config.yaml
head_dim: 32
hidden_act: "squared_relu"
norm_place: "pre"
rope_theta: 10000.0
init_std_up: 0.0406
decay_fraction: 0.674
max_seq_len: 128
train_tokens: 123600000
max_steps: 7544
Each number is 128 + 24 x the weight over its row's rms, rounded and kept within 0 to 255. Layers, rows and columns count from 0. Numbers have three digits each. The size before them is the row's rms in percent of the matrix's.

# k: layer 3 attention key, 160x160, rms 0.106, rows 112-127, columns 0-159
# q: layer 3 attention query, 160x160, rms 0.105, rows 113-127, columns 0-159
# v: layer 3 attention value, 160x160, rms 0.117, rows 96-122, columns 0-159
# o: layer 3 attention output (transposed), 160x160, rms 0.306, rows 96-122, columns 0-159
k112 114:154130112138100153095091133179096154109110110126116115146105119111107167116094134125154145097131127169133118115112139104153109152135093129103083106152114116084096111146080083100173119144168123141129135126144124122120126139152132128163064138110143124135169106124130128167114108144147134124098134158166127099100139117143111140123169157085131142093164127174103154135111144148134080121108172121226125138125136117102103132101111132131144106118147125149103106127091120106132103111143139
q113 110:115166141143156141058160128154145136117150106116174147119136083157122134103147117097126170097100143121116126089127137112110143156094108149125094129124110127147139107110112121138146140139098136092137126134112105146112110158125142147115102129140106132123169174130068121144134108110101136097145147111123141111117119113128148171133117097078116124123130098218171175117083118127131147165111147104099160082123089095132133104162141096151117090140165110149130089149139138130121134132123101
k113 110:127108111135175070171180108100131109146137166162123164125128124120168136122107121145127125101092080105114113134127141112108123146132152095183105085123147138094102096148107187175145143113100113100140140125115145149144206148126121102135127152144137144147132129123104145128105139163138148137110131134087119127125131143115108110098134112135120152162099131128165106148150131149139074099173150122128129125127121146099112096116070148119153181142121146111162093111116157111137098135123154
q114 114:180169129114139146132132099152136132142138125098117137167101113124157114139122096115143114104096120167158142147146105130106128107088123103102138117165176161094134120125146123147112088137133108131122127105134106079071148119131143105055120110152171117163151094063074113117097125148138126145131170168083148153128138107130137145151138133153136149105133150129114147154149102096144158141144165155144137162088100124153116152113139114152121127109138124148172095152132126127145084144153151
k114 110:130138125126176157153122114151098124128106096124127139169159144124136085137118108158134123124102132115135173172153096098109129130167112135156117120086099156167096114122092200155119148188133114133110147125150126111127136144123112119146106134108126114146109090105131177136133185120139121137113115168129178092119115132142163157150124132134115095172112110116132154136147129143084139110150127101126120112122130112098125066108122090145096099121140139120146154130125099129074123147075178
q115 113:127124134120115105148132149141086121114124109166130107123106159125143110137123121116113087107136129112142144098127164126169092081126156160136124131090115098114136173101157141190098112105163116158181151161167117108095134165116113121119117098113140143101150124142120158124147104102149078132145116102109130148140087149135181099126134162141173181154113071132104117150119141151158092104122130086140101171140110147134115134154145139143150108108108151131148092148163145155128140160089126
k115 107:146182100092151158140117148129160146071147144138158139138103113162122136135104087139153118116133137134131089130102140100094100109110061084139140153082152112116144170120156110126147128131146113126046111122124117148080109131111151168139150159101152111128119109112113120098124152136131075115162103114144111124123133122164119123092105138088117170121147121135127133133148150121092143121120131148097122123131137165157151164129160121139161158159125098130110134150079153158110090098144118
q116 114:126130156130101125106137106118148102101131128174112123164098124122094099193143130146149120152111138161124157105136124165109118131182122139139153153149120124104124090163108141136137136071139137140160100114104091138114088099121141157167172136089188166133103173120177098111091144087120135133106125143138154118106121145180085122105137113144143137141125117154149102075142138154135122132147126156095121116130128127088138126178151139107110130143133085119126119090160157117122130137085140
k116 110:127166127113110135132106114167123118116071115132134143108135140120077147152115114136117134213154078128109109119057104153151103117120163091115113122122126129128143159165139119153114131143108131147122157101102113163163110167117143126132110150127144121144127138102103126131134092088116144078124135103082155162125125104089102067150159138115137159148123101097105151171122117106113094120137121088152128147146112116152090157141150120117121166087105100112114111116104118130129137136121078
q117 112:124168119094100109097126160092145151150125140149098120136151149120150128098116118172151116126144123105130170116086097091122127115129114153125127106144127126147088140134068151109186129118114141126147187164121126142159107113108097206167118106121115175132102124139091094115111140095134084110123122158108145132091130081127123134180127136087098137151136115122103111129140150129136116117100165179108106136120141105096128141113163117106151147133102159111156117168091124148118118115104127
k117 104:158152147131131128158092104153133159172090099167104128101123123166100164125093165170126157080090130126101124106122111123144107090092170162097138102142127123135132148091118115104132123179106115132106124111120127074131117138163133138081129150160138126129143155120184100125117127127106120171091145123101140135110148145142155106105105117116119125106074151115127091109132143131123139108097152076120111174136113146158112123102124105109097138137094154137130142119126180132155104177100110
q118 112:148148147162103129120085096145155138166175070068153140150131164133084145096128129118140156101126130130135102142108105132114140109077107136171141126088095155177150143099102113107135099123174164077148086099154140126132117138160145161078126138146088110172132147141128083135136134106108093132147098125118143132107129127171171110131113126106140121127125126089143115117111101114130167136125135098164148144132128129123160127135120127119083149145120096146118131095141118144130154085151105
k118 103:148148143127117138159191106137138110119113097163171158110113121115125142116150087168147153128110105084121124148196168111130128127177132099132155115122072099130073133099135140139099097154120114157088125130140082138097169096124120104111142097125079144109155104117098144114098126165116140136169152130140172117108162136142166104140122142155147114137114130170089170123161110149119136167122115155098111120119135120142096141108114138105162171124108127155133134129112131102120134119113105
q119 110:129121130150153103121140098151131203121138141135148117068134138064135104102148149126167141109102116142105162090121141128160126095130094107100135151144137105165143104150099135156132140163120118137145119100128125161128125118161096122109140157136120102134139146123136107084142112156137120113122148137125109151097123164132142133151109147090161122134088103106134116131135141076144121150180075103098127135116127178176107122109137155157116116130142126139090195189130122107139165102101122
k119 109:075124095100159145102133153133114157115172127127102098131154126137120129142139161146134146078139125115111117091132132115128084133101148114160141113109150155122136166174125120125138113124112090104130149075152151148102124122114109097086158119127121153099127134152152134108129090145119098119125111156139147186090093119134127163140160151133102163142122139104126179109133148071082112137141112098083141086106152082128102136147150157159112124132101163111132098180128100131129106120127176
q120 116:125149104146114167124137105163137126087126138123107147139169149151142125126137168098148103116112125162134111124107129158119148161172087162122147197156123097149138121149140122135124145093196149127128102158123161127116110124157093131147134129163134137150113163156139155126147145120112128104160127149132098118120104170097097129137119127065143116135169091097108096117127135110141174087153153153107110119133129156105093150103119174122130100134121152117116112142112096083189147171143132
k120 107:120151177126071139137134148135158159151155166148120127141152179144104127099122115132126092163130096142053090120111092104105116155131133129119110127108137140143144118154125118135088094131097127115083145093117142151138129121153159150062127133084120083081126123118144149128124133110191128121126090126150112126074137112114121128120107127170127125119114114152121144095145145135152111109127121134122098108137135138122122106114181156111163126107067142133111097106122159085130159141089114
q121 102:142097177108131121147129123127140115141113112140124148126131136186143108092144161141134123137123113145143115142110159132134125122108122098071133130085129149106121107123136138121132125108110154111186108112145119155134147103158115160119129142113118115103143084158115122167101140114138093077081148150098085119154108156098162080120094143119147134100092122162082106094141145182107091119089158122144155148162118101169145071168131114133126130114110117149102100124137130104084155116172143
k121 110:091122122123080104129124122116141132137137123150159120150096097141063143146133081114113121150132128124122156138149143152126140078124112114110118119109093124153121114150117161106108079133109108135156097168123115164114133140145116084111145139148174135124092133159106140108174115127159121164102093150119116099123124112102142092122128100140133131155128118132112138137141074182127138151094105150164160124060163071101177128146141108133145136171109119111145140147086121138151150175097128
q122 108:139083176134125119110125085110164143115124148154172143138121135120159137095101148171134176145141133152157155109137140125104111126083124160123115126097130159135215085131078115153144115109081157150127143113113088158142148117129106118110133110101111150082119127137163145121129114152091144101152136145100165127155132133099151157157116109156131111153084114151120145163168114138104111143130116113082168137120134137146117111155160125151135168139141118164137144140103092121146107094146148
k122 106:115148169095106123125131137137126116127111150129136123119133119134134126188141146149111143134114125107137145177088136127140127125115102150135149159139184126160095128195110151174163120123133138120089135125105119162107087127106140088112142141110157108114125127119158073151157145153103149166133169165165143131145152127127159113154152124112157167087125156147172109130101080146127100099099120168133109162119107147136152109136087105145154099093140150160091106099173147161145126128108144
q123 105:163141141111141107153102146144124091116154129104139157117177144135106103152151154128155109129120130102088134128138120132191119109110132163177084097096102137156101120160135125142169134176097145092105107118141119099101123147184138132154137099124110144090106143166152153166111093129094129154114121092101135175116154131146105115118140104102122113155091154131119113059143078121155103124124146130090113145127137131149124121160129137129099151146106137129083104135108140160151079129113114
k123 107:101147127117223132126169124144163122090073128116140143113150146094129135117113113134115111142136114119124145124177112151168126109102065124082149143157149106118156107132076137165119081165079153155108118117147065109146135123127146173113117130089122144129131142127117123150113142124153133134104134134158128145173136164154156109146153151115090129086144082104106139161135135119106120122107126114133116129123115140125114135067106076117120104152108113129154120151110129111148119142131122
q124 121:141116128130148104130052123122099109091119120135158139144132130128157127102143088112110127137115071103153094140063109161120063132136066134175134143114114076087135147094116142099087116139101138123129118103102144140113125128159128159137121121106174135122126098116131114129111161087139139127151189128109101139098123085156079110112109158110096131096112133103159128126170150138125122143143113139126167141121109138103109153138097090109150159150126114125145136132132100140111093142140111
k124 105:149126086102113118106146133180128128122107116096119121144128108098145167155140106157108123154141117101146128095131102164103157088131119157172124122131120139174090089119103156118154062119128136110191100139154152157126125131162129067147134123130144159125113129102135142134160143115151137156162132131114147147106151090123108087137097134146083138103097144147111142134093136114122168123137083117142117103104126176137145106119174148150137175137126129098096094122147141104138091133129079
q125 097:100129121126137131152173147127152095130140163138100114098165097136105157141126134151079133120086126104095121118121115130140106136095087137182112135168131118134106114079111161136131119098146089121187161136116130136099124101157139161101136096112154142117148119116072107143101144144092109178134162097062116146132112121094114114098125092089153167101110096147159131148127094103107146126133118099126120173155169126145103122150134101147106148169137129147118122120142120113151147133134090
k125 100:116153106118167125132127109135164125124062108113133116142128121173165131152111131116164125126128176118143112136126136087104156162120115123140172141126140138144133139154123187098122102129137137106088116127168187114167098141146149148090145092123166116114147149096140138161099114120110139175117130078126132082169099077128120103098071135122138151100128133135087159120109124132142140161126174155147130137126085159104124117148116159099106134159131146111130122106116154164128113116145088
q126 110:083141158125118079159103130148161113156108120117142158142150155117131090137113106120107164174148115123123140129116188119155146172092098117134121124117152115145192137098156147147094158116122112199106124127162153117111138124111151122167147161120143131146137132161104115090102104140121136108148116099126145140102150115163168131100105158129188132101136112113122141158140141097141139131105130124081103109113139183132183124121112126117083141094146118117153124098173151134131132118154122
k126 104:120117115107111116120170112113119117122129159131121096133136130158146112119145153134114123142092120133153098135133087074115098111180145159128179105133101152121115089172143141095184153124120146099097124140133104124138134095158136151182145149173134152109100121173105114101164132135155134121125129159125121136174164128173180111165117122112119158159113134120133139128139150131126151138123126092099093181095160137096123132137133151190125109138073093114119154175124131109119159140131132
q127 115:114114083134114172155098144132111128100143137111106110131104117113116103162177156157152151155171113145160183123111117131134136181135078106107094081150123092108114094104126140163114092149137123152135169156138131119175115142117119140110136107119109112134122156136171097147121131134140114122078092143132100116129184129137115100125165129118131165138129148119190114108122108122131135142116110137149102114177134138079103102160125118139073162145096156107155133137151097142119160132151145
k127 105:137166088121126100080096124129094162098131142134154159171119155114135092140145124143152120138173111115113180108111145101135142140140114123111151110163129109144148166156169127126075129150094146121120106147063133133179111110183115112141101135123135178142110161098080093149106094139109132116142123111105156152159129154130158125134102147151111109116143122111141142161169159129134131135113108145122100137126123101146171105114172146138102115167145101154129119134138103159127096161084121
v96 101:125126081126135139161144111104104151139118148172178116173126120121113113113139132140128144130110091138106136106113120147118127130110143120177131146100111164155150131119121127077144146149147113150101092081161127141151090163138149178096147162076103135082180140161129149112167110153156106099105151115113128151149107125105108125160188096113155158130127130117100156130113120125140123151135118092141150130122152124077122188125082156091114130160111150144135110128142137115140143125100175
o96 100:105135162107131158097114142156115102155080141114091163105148114158074122115118110127142083109106139119128125114137114138148116158060117089088142133128155123077073114133160139147104127084118114145125134160172128131141156099172124099126099109148142175125139145161126168126119148084095130130150093135155128085114174146128134142131108129118121136109117129155181114123176124155132135103128141087142160134143169130114133122141142101136108153132115129097138133128110061117148147163121136
v97 114:098158149141159104134121107106096100109137141093144145099165166112130126129153123117095110111126105126192149107084159088176111108127108116118105133146131134156113092143112153129089139124115171120144139149154133110135145090093153172142103152174135117107133146103086118088118134162080155152090138116132128158116111115090167145117101120099122166131112137121134158122156149163077134109137141077130141139109099123132121120083171144113145109154150137092143093142137148132178138120110107
o97 113:105159105115111096103116122109120153144126102094155136150109152177121092112156118114146097140084175152145165170164141162100100104126157161093154132129111124151122149136126099183147103118107133140168098106119153186117126173110137107147080138111142116139058095094153114170131136136128141131138130134131123148149110139159101156161154131132106079136148153153136162112116083120085153135103119137129137111119150106128122133113127129148072144151165113154104140118122130150131156151128109
v98 110:135169085158113111157145197155134117158148158150124139119127115148100087081175134107142157154120145098087131119124147106090189124174110100106169154112085133111151132128121142111143134079079122093133091115124095146174160134138135143096121161082129155126160137105126127146141151156159153100157144130163136123112123131107137132135134123159126116101155114106153110130113129102162121105147171126162117116147148145128125116155117152146144141112131112087100101178142143094119137128116111
o98 111:123090158119140104110118137126157113135149137097163103106121111127160109156086113129163148106124097081143148129129090102131133141077145121109054148106118139105116134138112101129098143192139162127121161090133124103111094081155123135101136081111141111158112156153147097156146156145127137127142114148117127127151196117125161160142091169136159157122127145123111092109141129155162157093159122140113157147124119124093146126137153101122125104129098151095152133104149160155123172128144101
v99 110:134105132116115128075148165133158131098168142106099146142156165155122157138150093136152134112104146112107126123119166103154121115126163171152166073152145181114170165124095165141155121097160122157134106088163126115132120145143107119157131076151120120118143117090087078103173112110161144142149144156149140155157110144140117136159105124171141137137135163106123135107116121175129123101152108158076152147170145124114153167137112163126135126117140136156142154129139138129162121138132151
o99 106:129156137097089178130109129145132121151090154155150101131129113088072116140137121137122094169121111148128118132105074179146164122131154130124127094134121149143092152144117128127118130149160086097120124111132155141113147146121131157115120152138087162148130138117145135111097152114179126127188118118119135115191110084126164142128136126099143134151116135178131188155109114094130167103122163141125152156090114116152102136123127112157125067168069108131122112128158122140132121138132148
v100 103:127139111114106140129161168142116112127095147115088113087113094132118117128148127118142078161133097147150145136126140130176111106089117097127158141149164157126168115154069140107131124125096114135107162126119181190102136110167146104096133136140134104109100123155105109118120141084119157109140086121102114127139125139074176141115126079111118079122142135124121116135121116142138128078147161114138094174178115115112140153067114125079106137131133126122147161152099110152136115127138136
o100 108:119133162167124163115118092104154173158163143147170128105134147111124133085115118106153151142110138128099100134120150149121154127144132129090122152102121098098117155133172110125106130132157126145079118106105050115178112123112176149104127157161086118152144101121107150184077141127153118095139148127128108144120153142146118104108143147154141131156138107131149176111146122128118168144072145117081101099116138127145138193102128145098104111115130127111117144144108104137139135115111153
v101 107:140126115161119145115135116116116104084147083131095136137146091103150132157108135120087091061152138122132115153138092138119112095133118167110178103155166165117145132137152123073150133152146120100169150125103141125115079172065146125184152101151122097144137148138167113108109106123138144110173120159149125088160177137124121099121112162135099136117118139127114098134122136148175166106133093163094099154129130124125114109147120138163138134105138137137104134118142119118138142114139086
o101 106:156142096108164101132124120145138150157129146140130137128150141138099143103132138124142144143143122136110098113124117105140158108159129116128130179138100145138083134139091103145139133112102120160113119123156136151147137092151044134094131138138120099106097110082160141101135153150153138132115138121107150099063114097133184148114124104139105098157133083081135117130144136067139113126109150064145131133103111132113138123113150161136111133137065092131089106108129190105123101092120129
v102 113:094183124135121143168132159119144142149111117100146116111096134153163100115145124152127128160130144128084141135143102100149168142133130124130117076130121106090161157148161080072158125080156138131105142140101125121139173108152142129129117121134126142097160165163156163142145131167154122143163110097086104154126158113147143163151151123144133170118126115113119176113164091129162132148125124138099155142104154140103135100073061125163144125122150133129110117120140137120146151114087158
o102 113:167096152117126099144139094156100137115096165154136151153118108098110161112089122113136097138123097123153107099092127115110117163116153080142112140152107145102145150114092101175080151137103111125128133159142150083118080120121119151133128124106155129124109097080108110128150143109103154066125156145144125115129145150094091122087103149145129131118080094165106086120104143151098119112152141127119173123113155098162107156163099108148109117114154126157128168162151125121112150120100145
v103 110:137139096157133122125124144164085129178135153147118137110127112149150128089141129100124097123164150138106141087136114153177117125115102128193131126127103143156133172104143167150122138129139141130147129140119120148093122114184132143089070188114131151100130146113116133146117133140112140187150119097075090120125181118076142138151115173111137098129150171167119122109111132098122126104140141119113121137173143113138115157125145164155108103142180154089148120126134118131154135096105129
o103 109:138121140111141127141124116099100112139087138080146094093146117134137082181135103142174114141116112093157146151112114158110139109090155116115131131127129152117133113151124124141146076110184133115099111131133142157157103099105147130141137112103110068132171085140146157168121144132161081108091135141129110119146141141118153135119140110169108148146105097128109126100159131172083126137118162157109121123070127123116091166109117136085119153156093086136115169138095137083101120129129135
v104 116:156156151142135122161133159131077105170157093108121117101106112148137146125125133159112127111151126120138094136120153157127118164135130149141128153133134144068078136146178165148086089133141149078152138133104139159121116153131158137126105106087139142130136152091132132145122120091115129081151111140142131043113120115181094137148103122092098138108139110137121134101142094130133103151101070142110108122103110124130130153061150103143085091120146137140153144157118103130117119127132129
o104 115:106131127147119133143141128110148134132096131122152072118163129134122132116120182132124113122069112117152116086124108086156124078108148161137150108111133109104183137140100121124130118109102139143147151145163105109158147148134127175120115139085099120095117114120130118136172096163120138138077164145114122172114115080130184143122157133126152157128134097109117122182138140134149142106109137130147107064135131098130119121140086160100106112080119151133093148143147086112133168128177137
v105 104:155140189124125121135156146081156115113130122104131104128136113121100105118099145160134154150122119131093155173143136145113104138113104079169109123152165156122099178131174153098145108121158086120164142152161147106085119150078112142135110155126096136154123105097134129143155119115140135143132155107112156107144115133107137149123098125121124142149157191136096108123133096086121167125117136135130142141122104117075117117149124124133103054113118159114135096107120089108113154142124071
o105 100:105118132174135108126116110187113085101093137116164100172107152145123112121138131115121134137110165139145132115119118125147149136125131141117098139102086133183128156119161160108175078103137142120147073165128113091128129132153135105190127125146096170097131133146141114103129088111097129148127114163124095081129147082133152103099161111149135146136055080154135125118131133103102108123136123105111109100111112128138119131094149125127112169131123104166134120113173173119135125142114108
v106 101:114142113100145130102154132140112181139099133171112148158157143155120125107134163136135167154167136121119135144105112115153059150089153117146122081088078094117136108138084128133117115103107096113085118100138148135135104127118122131124125116152157131084136109097148099132119095119185094150134128141133160133106150135113056123138124084130131143145167117135136111093119144139159186107164147140112121082189107140128142127148140128150122154125174137101126091135140157128115141143128124
o106 105:091108099151091145155089098148126054101154145114102130079128118129097143136128122119134088179129115100087132094184140146144122149109138138107130076164133114100119118138121151173118193139156122098135137121137148106111165148133134136110153141129166125157124111141076143151154125114111149113157140150160100155141095121090132099133146161138121119145103152104160158136150136134146124137144079130162105109079121126099094118145154144126115113139083100113096136092113105128136111113140132
v107 102:104135119114121146116091130086125148092180127143118111098114084129108115164130097141123118107141118130115089115086124107131125136112119106131153120167148099158126152148180146107179099109125116133078145125044148080125139161155101155144152152138162110146117147088165097154148122106125134136149168113096140160133128132137160163131122130092097088168104078112124129135083145107123135121134136139140144106127107101134109150170135155142135129098098122135123162144105122162147154134131168
o107 104:116094111132177142144144142141167121157114110120156140143180160132154116127159134113121152120172097158135130127111095167137133154146150136110110131131151140170130125133071091142099149126116124150190088141112115126109131167119145102112134129092062121140164083117133123124109108108157113131138128069135117112109149134159122075129143132108113195120143129129138112121136144172169151147130152136112140180161132118128145121140140144073153123139115121169092125121163124120137142086093111
v108 110:124123129117165109131151129124098109128161155095153098125175150081099166140104113105178092102111110133126146125153148131116156093171117110129181132130103174100105092138132114122152121128112095124117147138120074104128073080137151134113122140121142117104128125096116098111079175136088165123083137116138082136114096127099136138115113144094117131105148132166132115136112136123098095130084112118129111117149106097150132168139151134138111124127164103111128145131151141092112143146109055
o108 111:142154152133130139110102118174112159169122093120161109104095073134126109142138101165116130096124165114111109146130107118100172099133124124161142134065141147138164153069129121131136094136119181080135115068144118136144130177119102089124093125075118115109139095109132153116158114154101162113128116143101137116114151134170132131171131129111114136146102124101113119094152121121135150131136175164132120156087110177128119134131125157111143127138131082096125118123095115128157150128119095
v109 099:153136117117122145188122115146116114141122141111108099125134130099103158180103153129133118138125152152132110119148146143107147097159130121140074112122147130128105146165132159134097148139129112173151104120126109161118134091139143121125071120141111118110149200075112132132111085127103130155162119084117121106092144098100117141093142160164118127145135162179139108155092099123144128099117103100121153133111159112152085117085102114124151151117131107073110095104105124118160152177154137
o109 103:145118078143159133102109150103139117138102116112150108155141136134129110122151145140179123116182099088143169147115098107119120101114150140124174118124092147103142159114174102098154129102131126107177091135138161115195115094134111160142143126134147168144108112143140100162114138118146110110117130149119122120103104131114083080181147129108129144117097101079172140115136126094097102111157164127146116122130116147167137119119145149131123117087150101126137140179111147141089142137180116
v110 108:153147143163154124127117139086122179112108114101151098145134160126144080107130113141174134170108137126100114140117133120136128116115137108122100110120116126092118164108132135181098110122114151139118143144144078142122106128154159128134126212099107137144145151121169164146147134112057111185145137104134126088126094135111144096111118102099149101138108136155133125140103099145116086099102127149158130129112089122155097128125204113129143161160115149149145112173141144120132114136136150
o110 104:095090114105050134145161135106093119131165106116154142118124089161129115107110169169140162168158146146215133138171131097130128115102112138120104139119145147132134090095146144157112115098109171106153143172165163120141122142108106144124165122117080109124131096145093138151100110135133090123165111104165126100133095120099114138098143122112165141137136111126117143084154149126154130133171127135094141132120146111139165166133108110095150148112158143117106129122130137101110135142122126
v111 110:118110140156167141144116152121131097136154083127161133096110135144157159158128142105149108107098175127156137176118098110145120182122104115115133091112138139141093105148096153152126130136126092103159107177095133158119132158100206122119144137116128090098162130151137101159127118132136127125142100131132169119140128140085177142103088139110101136114155150095195082171122140094143144095142101129147151120117131180142123119147154115113115158139141125153131142126137091156115125125136139
o111 116:113115086152138094089123124151110151119128133095140156118108155118143116121126147094119118149159106140141118118124158084124183110155135123133119105174110110114127148138116091092085104115141188143103146101129149120176139084132127110106106116099126141167102132087129142130116102121161120161097070151144118141158148126142144160129181132143149137089110140135165138070130079099136130151153130138133125039116120128116150085115105146106167118138124134153107131125099142145113130127152116
v112 102:127084152129106091085101148091112142122132093086117085123110123116071139108123120125128135087117144157160102116127142132128123109140132130162119169074115113083146123142152128128131097174111150117151131153126117066122132167129132087092128120108131154110124164148128143140101130161101108139161106149160144117115079181098095131088155130091103102119157150141103147125138164156145161069141107134080117101105125128147176128141105120136151160120124118148153159133157142143127124137124118
o112 103:122106106111139112152114150165102083130126106119130124093121112142134129123096125143132199167131130167111137163121111109130151099121147156084184123127137116160153100114114132109103156107118123120126132118114098119112127132131108131122155128182150126140119112153148140093111150150120140118128159162128176114146159114116180111116093115124138116108126114165136137104112086086144089139115160140162103141173133105117088152130108131072113106198152147165116120157137129100087178095158114
v113 115:096111114086127092098158138146094128124116134115096141082112136107119136111108127127123128137100158134152112088113127130105146139130150102146135160149099116143139177112091135112130115138088136106139127078141128151174106130135142122134178144164157088135112125085107066119159106153126180120166123119152111135138138154122140144142075123157148161147142136155118154142136084165153137101101097053125156147137116140117109105130149141124167116123138133141127131104185130173123107161146087
o113 114:156136101109114164114136101128197111119168173109095129105117135111086156121142086137168134141101075108146116113113099104138139108117132146108151106077146139139102148133135181129146104123107151128109137073067124136114137120093136114079109127123091128174110113153115133147120119107151142111119127129123121103144140111139115130142145133092103115114138171104083105164114119144094124102132160170155092127110124122132141128087100106143134155126135105199148106135147153129145153139083149
v114 106:126175139116120141130186162111093144107130136135139178117119129129107112079123129136114140140100100102111135116072085137161126108083104182164136109129118098125111093125136113083133088152144158145090129100128167137131170139115134152105118137125163135145132143117123108122141107179116090124116066157108068120151092147148137155131075111139106141163151136159147109108158126105149122147131112131113157165129147142098126161137132123124138150123168088112134096139135135122169167147141124
o114 111:086129112138105137146124086092118101129135136112170156164120093146117135120134137085172099167119113165092137113119143137108135077097109090093148150163112150093135120131167141131137153103125125112118109175157151175139113133170171116110160135114157107163126095136140121162131123130141158111119175121092159149132157098126132097127134120133111138107110140126086129115132107137096201127158130123179160154162162124133132104107116122080110130117131127092122115098129133156156119090095125
v115 110:121108141132094122136117086096145143120125110107159192134113140108118107144133178129124140111127094101105138101163139111101114140117156139183123134147066176175142142103130129116111150157143157147098131156143122125113142166115147164138154104143093097113153144140141151101099154136104133104133119126137133125113102092162116157166121132173090143107105136143123146133141073140116080137164129101129110133078145141162137119133119098085107125140096122105094088157175102093092127135114145
o115 115:112136141110151132123155154143109172106134141153126129111164104145117123117100116090107123125127129147145135128122121127124106125126114131134161130139156123139092130111128141127145093111154112149142154184119115151098119149146132108163113091085160151123068131152167173076165108096106093150084140132079198152140124079098112102121119088145172084149105109116167098136148137143110130128122125138120179141140090121123122120130150117184149140115129142103141119107150141183099155165108126
v116 109:129145120153139139126134146138123120124141120102063162067134131141140122127117062143139132120072148152135145104124151104139174129181120129146091124138140120150166119110101121103122105151146131101128131118087104112182132109139117122136119180114080184131111138125123135079144139140164145145136146154154140069068099128102142138099168118099098115121113125144119140117149109148097146133143094134169112130138096125127183125133151116104124098090118118118150149122139175123143138094105106
o116 108:117133171122129074114160117133116127143159126079200160144119145125105115162133112154131166138110076144144153172117116143140143142134140130122118124112137149139091103087147153172126157131122091137114120131156114160159146139138131150075098094143103095105121112074129110123120169120108104153141112139118094165152159131150146139162102119153155132144119123140079140161083132130108150133109110094135102144156104116152118132081108163129139130128179130180116102134134128128135113158169105
v117 107:122084101162115134145136147134162156116123122130109153109102148145124123149149153106130145092146102138090145109166130119151121108109126153098164131144146117115131117079137109133104184096150120113134161120147155099137154125139086098123155174134177111116090145135141113130109141082123149150127167123169110133096148120106138155126156125123101159120110159148142090143159139101096167092156156135112122184077108151094163155103152174099150130105139142133137142137134137106156170135083088
o117 108:150179109080154102103117160137136100161145162123167136149151155143137094135127120104101122127115117150160182094106166173113136108110157109144125138112136143120131106171145136128168108197113159144124101125084076102123132124104153148112121124139153091168154131135106145108135133148146087117172140131078112152145136151107162125105116126124106126162110120113076170138129090147111139127146118111116140114127103123130121088165134088116108118170131105102101118104094153163108101144128138
v118 103:103144088169111123118160165065146145167135121152129114126111138164125146093089127117095109163132121118100128087116111131158153131078143119129120145124122122132083130145139144122119161159132145146103114143149124140140097121133155110102098122093140145133149151127114139157113125094127137135118115113113144117184103127169138170117146115131148153179125160054110121146109140153164143137083129140122118124143093146132158132146127151179111179189148120167113127075140108115170127158111135
o118 108:128106153128088170155102107132140129117145134101141127175160115120129157132136110121139145101121112133161092142102136118117135147133156099083177112126139174116117127167132164130092127170136170174148134101137122072107127113146138101156127138078121120122139140146128160125141130173083089141126148140146143110115134145117145161149100175116136118118140136182138164129160168106117143113119160128175138072133193134100108110140101121156106133116142147103144143128080137109102115085105148
v119 107:093128118119125140122107145105116063102125146161130122086090146106134112107117111151148109159129157133133163150086082095131091159122124107114164141149107124126140110107100146101137145138114126119131144068144140135137180086118111136119141136136152137108131156170135108103156098142133124118181104148094045146105135104097133096126143147145150118121163172141071139124131123106102134148102165109129124112147155083120130146106141126123106104150141087157171092102137088132122113139128147
o119 106:143100148118135146127141140081133107169136127111116125101111153139119125112114130138178130117089124125137130128147118105090160137099109116101084124154163108090162149106156093123091144133139103099096138099116120082151108139112164126136126152122100158084125149123129128125101086111120142107067152136142119130162124151139128155121150096172102108132054093131092139128107125161115086112094127150125109192114165158161134104137135177129118154143141152125110124146144158176120097153102144
v120 108:114097140156114142083089151116134132124128118139129138122119113126134063117145063121096141145144134136099149140143152100147111131129088111146102099122149085163132141143104145125090134139098150152131134125134169150108130088129156124107132107158158085128140128149168142103109151092108125102128148151093105154112112100121149108105144115140094131148119134158129130098166078132115142099113124117103125122175137091108137160110086192114203100100129137132153113111068141137139160153121111
o120 111:083150125117141151136138116092149110092116145159124152166142161146117095166108158128161122154141141123141148144081145142101163106165124122165132145165107173111153101101124115162153156114110129133149139133098103132166124161132157132111123156117112183167119141098113171166115141136133114163149151120136163126146148167185133144112143124099137118113080087084150147112088145162121106153103135166113136155079129103108126178159121102163080112132143128113121117135139113127128103126132127
v121 104:132151128116114116075148123122098153127138142116152112163103108102119072153138103119118076139121085111154149110153142110118148139112149112139144138095133086128111217123079178070158136113124103124146109100128130119123158124074160101142084166123131097144123109165122169157129153163108125109144151170123134105113126151137118139084143109137129169119102120156094133112152151123124116094103135125116111132137177109157132139138139117106135097114142142144149107142146160137145112086160116
o121 103:097111106151141153166130145165158089121143172128133150154130147167130101143096143105169164142110133114118100179116133147129156126135132146109113113120145123122107107133115090168127111113099147104071126129081152148119137166129113114160186125167088191091110136116128118156127129153066142106138125077106107131145124128093136162089141124135108112136153159138114089107110117130080127147138131131145117161110131115095150130123110122115143140089125128130127155113133112077189157137127099
v122 097:141117109107110142140123116107170132136150166116103151149125140187093127110141112127140116113165087104130161149136132153138126161148099125141152157132110129138114117134149120138150136105129114132104124102083098147120120152133111062118122111117105098138076106148109135097155147097132096090195113131109138099092154137133163081123155169147120132115107116128165159141146111142097161163089139128140107099156131162129067134118142118106162155093122102161134121113167095144117152135190117
o122 100:151140157147180131113147148135140090115119113160162139087169128098121099157163153106100104105101131135139120124122131106142123123136088112093094135120151121128108102109099121099086146117164134127132092109127142157125142123100155163144117113161131177112180108101098132137165166155140156120114105087108149123102150097119130150160183099125165091151154120109086119091124168122124161106141083126110091160118137142141124145168105117170111153111134140140145098125122169134142098143089148